Weights of a small transformer language model: rotary positions.
Each number is 128 + 24 x the weight over the matrix's rms, rounded and kept within 0 to 255. Layers, rows and columns count from 0. Numbers have three digits each.

# layer 2 MLP gate, 704x256, rms 0.125, rows 518-551, columns 128-191
159128097140116163144125157095141135110116123124131124151082112142135131127151101079136129097132080188079150125112147099090162091148121131141084123078077122158146144134110147161116147104088130
157127114086150117091117088157109128135152141155137170124103126122133093133160132132106144133125131155120154108070160104102135104116136123134122110095126096149173106108126097110166120143110160
153123127163134128120131104129121135132144103134074141089124129142115118112128169076129115047129135118124189132146115100131099128117129125125174184140108143131101161197154154127141132102108120
142139159129153115140132173116136116140122124135118102134122098134111136123102107123128130121091169132160125135179137117081163087088155167085123132144135149108091102127120151132102126112126117
157105119106115108071126165159121079071124123103084137121082133163103142110151206120114122148150115121132123127093159134112097130109160088106083109105120110172168068106118148099127122137170071
109140111112135179103125093134160120107134152134114133100116133115155126125116142130125107139093140157089091088159120127135135090166130136137145116133150150075169143106141126151094101164135115
138107135120106109149168111137123124147152114115119147132126108172130104174097110138125131113150110157095107109112107134099118098150138152163120131138133130113108144122150105134125117127115095
130104140165118101097133120113122156127094155170116113104079113086104168164135088140171131125105128141163188106092109163133147130197103112144124128102102150151145123108128128145107129114096112
156086118064127152153137120116093180147112163125091074136124158122118142130164117123088117147138076152111095135115163077155134093138134104132132117108130111103124083099152133141139113147141170
136141133138095117115145130122122113122131131115135136134132101131140133129121096121112170117186132153157087153139136166110128102131110126137138166094151078117127129151147156103141120143147121
169134131117109117120091137143089129119101117109111097110151146117136152138120104113146151152126129113108149144116127126138129148121108130145106104133137137162139133129141127131128132167131081
127154107125167093129131199146084150131137119139109110161163101092125106154143108153152157124129073130120166134162120102126098136140129097109141131150120173107138135138144100105123131148119081
125129162138129113132153133069118150141215179119133175168072159129150145127184163164127132147108171156161098125123109115131116148123129124134079148128130192103140104139102127131162131123116115
134165154139164165141172149091127136149134147123123105154102133117137160108108124127162134099159131123143123148131136160079119123144117147137103169120106113157113132161101127130109107092125123
124143124149143134128145133116114141111136180121103134111084145156141129146118099126103083124116122191152115133121131121141116130135087140123102104137134141171094155136153139143120148156112137
133177137112101145129144156116141112142110101102110076113121152150130120152108138117132118166122135166112129134152094142141149112075111112128143132096150143129138166111102114118142144108179097
161127103114121130113127112137139135108181160163147123102099114115186122075093127120117108180096181098149116152114084153109149097116113099116138173143103139090151121121124120153095123116152158
114151149175102154094159141124109150149131162108179158118158162136175113124158171127155129121134120152125123126112135140112165159136120163172119096139109147110123130104136154140120144096155146
113146119094146098121133109122104187163101181118124164176094189146145062135146145088126101158092097124100135132122160136077152133119126131123117162121155092120117156156131142120139170109159166
177148111119136144122130144163124127118191127140112151119137085161109123159149102099149108093101138115098122112143110139119149143094137097143151168154144091136124100117124177108134127167163076
167145132142141096128115131139103153148131136130114131143140143127101079104105107109109115116109169154152115088154157131098101135144132157096129127112161120133119134145122161110178111160147158
108091132184116151148142157118118125157133159114144152092145106104152111125133104106155146139109119128160106143111113116105096161126154135092112170153128148125133138101114097141113127140148128
156187129112151113105153112124092116083171131105147159078133094160123135124109123197119175150106141159172155129149133117180104128143151150124129119143108117122136114091127128123144093130130127
127142149099114096129160125064107131110102123142100092079135117102126102088111117130169142154130131162122084144120131143122162172181093083173172074148140137157140152094100109137126147147159121
126104152095110152112120120098114112132088135128093083096158124069101153149120066130111143153123112131111135127137153126119109140151123108152147115150149161189160100096132138114105126169144128
133115094107115129137152169076161135120133122102143075114124112112166085166115099132092132165136162117149069140155157109165118140154142151128123141139129100157109164115122115113148118141169107
114094124122131130140142125080119120144105132134143148095140144145129136135141139114128142121134170107113108102092143129101128100132178123131148098116122140108173104130141075080129135141128113
092112132099161144128136126128154119115151164177111107087120155167111109121162135118120111140137121159102123175129121104179084152146104080173158099084118133159116163128145101165151141133104105
147141167140078117075114169114107133109179130122105141127137104139160110126121135114108150126098115131125152168131160109161087171144119161114158152109101121112151129188123147089129116125158126
116137128129104098141106114103154133133159130117138155148164122132135139079123111127094150107170119136121108068129099109150145112162073122105104084116153078107134104091086131124152111112111196
133166120147128136143086154111118123157158143140171128202113119148115100103081118094132108141140134084150142121101073129136081068139107105114161126122157110139127149124143180164099116094141149
135153113133131130121097098122109092146162192118113095149134170128140150131138151110137122137114191135129169075089138133133148092120133121135094135111114143111103133095122146159167158126129160
160123116113128164157108121159117136146094140117160112167159111137093152120111160111110096118126136110149110123186118135125116142135146118112149160140087103134128144115109109165158092152178143
125165141121134145135141105112148138132180138143109166129087103129125140151113139134119121152125126175144107108133098139106189091141100149081129127132084139146140132103139136107115117120120194
# layer 2 MLP up, 704x256, rms 0.132, rows 518-550, columns 128-191
093147133095167133139173130123124139134139145122135138117098138121177111141138155135083105087126114135106165156127162094136163156132149074110134135147158139152156136125119070095127149110170079
163141173088169158096118158129171100094113133100143134154158138119093114124122151138171117121127149138134097094110159139134130133127161118124074131091146093134134107099163085149136128134150117
120137118094136155145107154124101179105110139158059095119141136116117134141132121116105085118135160111065146157153064108148152103153145141110108134157137124141141190121088143117109151109160130
161136050104124121121163102108111128111146106125147136110111170133097127122164158127115141119168045137117161162126115103174116149156145126172114108102106143107196166134085141135183140153165105
113156159128086108150103186150142138130111139170076109149134084081153150090105130113104130099097133132139117145153162142122157164169128135121161137165152157107142093157148105118136172104129129
107112157088171125121137167156088140095119141130174106182119147125118131143103129119114147098118116110144173132120133114128161147129142114109109128131130157146112157154139134096132159100103134
132111107095069139153165159098114131128125087141138112073118112118154153127107116104108133110181116158147127103149163165080124099108131130149154161164136129140119149163121144100164097168159100
134161148133115085115120125099165193110122137141074125130119131095120118131141116116128142162151104164144140092080137115093134114131092160182112134148117130143119162090138139130136113148147167
144181117140092102124119125188166134145137201173117112192127122154132100131126115122151068129102139138123174126128131174113128140095094118154120137152088151143143170146129131102127110185104131
138131112125126143104113145129124147107146107110138150142149124108097089112116113107113151195130146166141148139103114157129108116169168157106151105117161099143149163129157115139139097100142123
139106128119099123139134113114120120120129137135102132134145124102159149126130131145107128152138122099107114091149178108098150139137129145119133130143183112161110133146155097101109146129097119
121164092149103092133112134118138170125088125116090148109109103117147124142136136132156154134108118130148130124103153092146127118133127097137114105135117141140128113130205150163144132134105161
104129122157121100086168115138070157140141130104165121150141148165136101101155163132116081143145125145100134091126128096128141156080141115119145116119087144126165150123127112123126138148105107
103122140163142199104151163093124175139131121110155130150109093095077088124118157149142124097142134162114098135121146144135127179133158149095083136171122119149093136153153139140108126132154111
120099113149085080126137142141147138102143146152132170107104098139151155148202170143136155130119141148100122082081153154154169137144100145083115134089136161138112138156107152159152155121127125
123117148118154127123111126140129154149139109119140146135124130143140132134128123148131115128098156165132139136122075181138112113118119140081106133084141150119148126113116158165124099162128110
120091086139159124188087116143142105117119110122090099113125136126141130130137119100099116144084138183127128114142157125102127113114149106136191098098108088142146127123139111130122148083132122
093116114119093153098109089119105118128122148161134094095105116127194131125093139129132154123107120165158114132138134180162103110149117120116111125135123112088134114156138074141108135142172132
108126154107113134124105103141151111110070118153105094106124141098149126179089122131134095149101112143120079106137146148132177158143131151120122156146152116123159116114126117106127143104126137
129159130133117105138131167149119145162122109141073116144143141080156150151172148137104102117122115111148130168155141110142140163138124118143130175123102114090129140134120111088133113135125137
166113118137152154127146157145101144118119119113125107114100146141123121149083132106143112107123119149136138092122118160158117105159125091156088114124117091106114163094089151090165133141153120
141104167127114146115136136106133141111124128118120147108146105159159155133131119129122139099130145116163132114131132143130124117145115133111143168150149129134146139167105052113150150130183192
123122157134108137168124110151191134142086144120120135159138098123102143115154108085137116111168136118097095126125124077129173154094134112167156114107142120126113094118161177112083144121115114
160108127106138163157125127164132114165125133146129143157138039099124122110109063177086116162130119149131155118102104170125142110176170081148133116114138126165175114070138124153109141143168129
139104135104098145102122086142135100123104147168108121114138142086114117118127124154092101146118120145140113138100141146142160170197147129134110108136137129195145152097171135115100157118129113
135145164146155123125158115169111138120129147133141128162142159177131147140177128142181125104143190147134142165114078164158128152113102113148134136110130126143108132195143106170103136119122161
129148182140123119140127158136141111130108109096180107131125177105081200131170115067127126113112131119084100126090163085123043119137165129168079113112143135162100117150115116106094170102126131
139180144149159140124151151162144113124136136123135170147138134171100117112128124108119137144130145118146131141107176101140129122173125113123115128146111136096124123119129122134128115135105104
100129174138178143153141123155146142161088169151086080123103148114115142158144140128139109103147123126142124103159123165121137127162120159119101099148148133128136136089101126117128154162093124
164129132109104108163135128123106144125139171147121185094142119158152112153132145124162125125084167137108139206110135143104167135181144120145130161150152143149120129116165107146091105128141100
099105134138159154165155102146151141104118124137150144073128119120139087138140132162106157164111159147130102106099140115103111096115162101152107106080143142119142094113165120112151146100144140
112111149149122080148173119141115098123122129153111122118141110156120090094166116134138146113106116150109099124150096119111098156128101131103132097136105143102135129138123134111107115142146135
089132136182108129149100135094155133134118170172122152158121115119121121133058142076125098105119129124127181124153099113136096101127110139171084109104121143154124120145103100136153107150111099
# layer 2 MLP down (transposed), 704x256, rms 0.0742, rows 518-550, columns 128-191
116143087101128122124119121093076122137141136124104179138142118160129151111145124130119107096133174093177122158132129146128129192111188154135145116144127129154120109152115166136118129126124162
136123084140147113125159066132096136104152151129125117095085109151148148167147101117144121091121117139110116153090120144120163139195141161150110114154129160115124132126132124097148123123097156
155154119129121109102139100135107133090135142134136135144150151135128123130072136110134091156100173115136083162098107138121115175105120120152140086108168112172167129135109132135162158133150079
122143131144163133107122155116161150103101101127121128107114142088102164117148140141121153110089129147134144157159138108098139139120137077119138120141092142103105144113106146121130147140154084
117078108114110126132131089098103114145118107111143144156115171160127124174142139128129130124121121145121138112122104142146147116105147116080116156155129127147143120096091115120077105136103078
183104083112148115103172123149128137120164158170132171098126175117132115162132116099122136129137194135148075143128111086117098116112131111172114106128156138130108108107131133146142174158092147
117143115137116129149159100091094118145102096139030127135103139126150176123126101144135106109090147136128138121083118139129098119137100126139153141129145125161137145180080154180101127084117117
145145081146131148094140121156114116086110081181166123173159170090100094154120140075137142113112129124073115161162110096136140130099111121061149137103106117132130105178132088093139116117117098
123149170173120126088125131106121091123138112115090122132133085154098159139125162137097120127126185108136133091159089142129153150118134117164145179119126126172119134143101137121105106097125093
117151136120107113103182140136090143125065135098111108168153101172106142155135179135127167106158148080131142128139132150130134118152108107099122122157147133132133134158100155112108110142139134
123130077137153119130128136153127107147120089097121123095127114104107154131126128126128159120107111112138174150107111114140140115126127167118135121109110114124172136126119159154137078134130116
097097154131132126144167111110104118162135114139121173166135099130114114144119135147161167145117167136108160158154106143131126120116117168117147123135131104090104104157107135113086108126128113
144124103139139125082145101109142122125133123144155098142146166143158132103131055126165143122141082116125122121136158151161124166059145127121133187116154103125130111091185171084153138143083154
137090140189119167140111168111115102099174108123130125127146145135112143174134121105128127110106111161131132149106135102139125140145159131088125117132196098180107134144159114122081139165148135
082101091116165109149124145125142120103173155146122126120129126176101141165157084106111107131176151100174086157127115131123127111156131107110139136119110125110090133138115148094174140135108156
087134114122094112148161184113119080120122117106094140155089114095127116119118127186103148130138140125085083132137113073132117111161137137144139125148138135136119179165073135130133163098123075
112128124158093162085127139175129104178113144103153157093158105080111132118085146112120090163148105131123136142092103081147146118129149105176153103137190114148113116157189134073101133157061141
119131106129135138112104150088117086147124132148092113106153155121117154155144148182096123117141114106171136175098152102135138114154148097168115107146113149104079150128097130111128141090127060
154128175128120109093129125142162138162138123122125126100121103133116173122111171135149131118151111144133145036113162174119105107133122141101094101158137128139095192117121103128126123148134118
120140163141151143127107131147109095143123113138105126127139142134136154125084111149109124183101177123126151139131163110157130094144144071173097137150094153127134122136158117150114142164131134
118159116114119176152142140112137063132110171129141116090116088136165157096134090149136154117107106116155158172153128141104131106102122121135098136160144119091121108093151126105078119123104115
119132164155142182118136119140102148112168184093153159127136134144145124135134126099177137145093101082095100135155187134136136098164099132140168152134104115113134110203186173128182114155111104
121141106130165126128123115158082093131126137128157136133122114096097150119113117092133101107136105106102139124158155131122136169232132118128117115154159146099142084114168108122124113117101103
144156170201140110078093102119188131133114125106053106145104163151098131162142151110165120086068134142089114157206172124132101139096121133109132101160131137098146108158102134134096126113141113
099100156136141094107119163110167096138162148140146112089096151130113129119141138100156121109144149124145134162142158115119128099110147142108152098138091132111127133150134132117117104098130086
146148168149153106152149128105146106110157112085101152173149098104102115139147130101122129080132128142127147118114119128125161107159130142176109113167129104115115138187104136146083084081132077
178111121094137113140158176141105167076118129127094142155128078132149104157067136152112117144145113145149117101173087130118156151163085131091146108149127193171118183147137147164136069201166131
139139131102078101128116110095075149167125091146145116109139118084127110151155149121155145104097107178145117125125132175137130124053111184121139127124133090159123102148127160099147152112145158
141138162114120113109129179113115162139127117153125125120136110107135083158121127134127140095131096119127132159126168114119073161127121156133134131136157099121159148111121144125147106117101139
154099133137136127141160125131153133140178108117142087158136125144155145097108109107163097115127091128138149120139106117146098135108089142114161146155103179175116108121091156129178125102094141
140142149135118137146116167140121141128120154129148107098152071176100093105120086158156113099145100084143142126111135185128157150157158094148161159095096132133138105120134156143083105123090163
141161172128109130125163119168138163129106139112116098088080118117145105104108099102113129165168135148145151156135081104089163142142132117139099119142144151118139092077115143129124129119107130
153130129088117164111120114149134144145135128133139131107139099113106171141133133120159166136155139152116137195150115124092150124099143150137149103137085135114121148089136158136103165147128164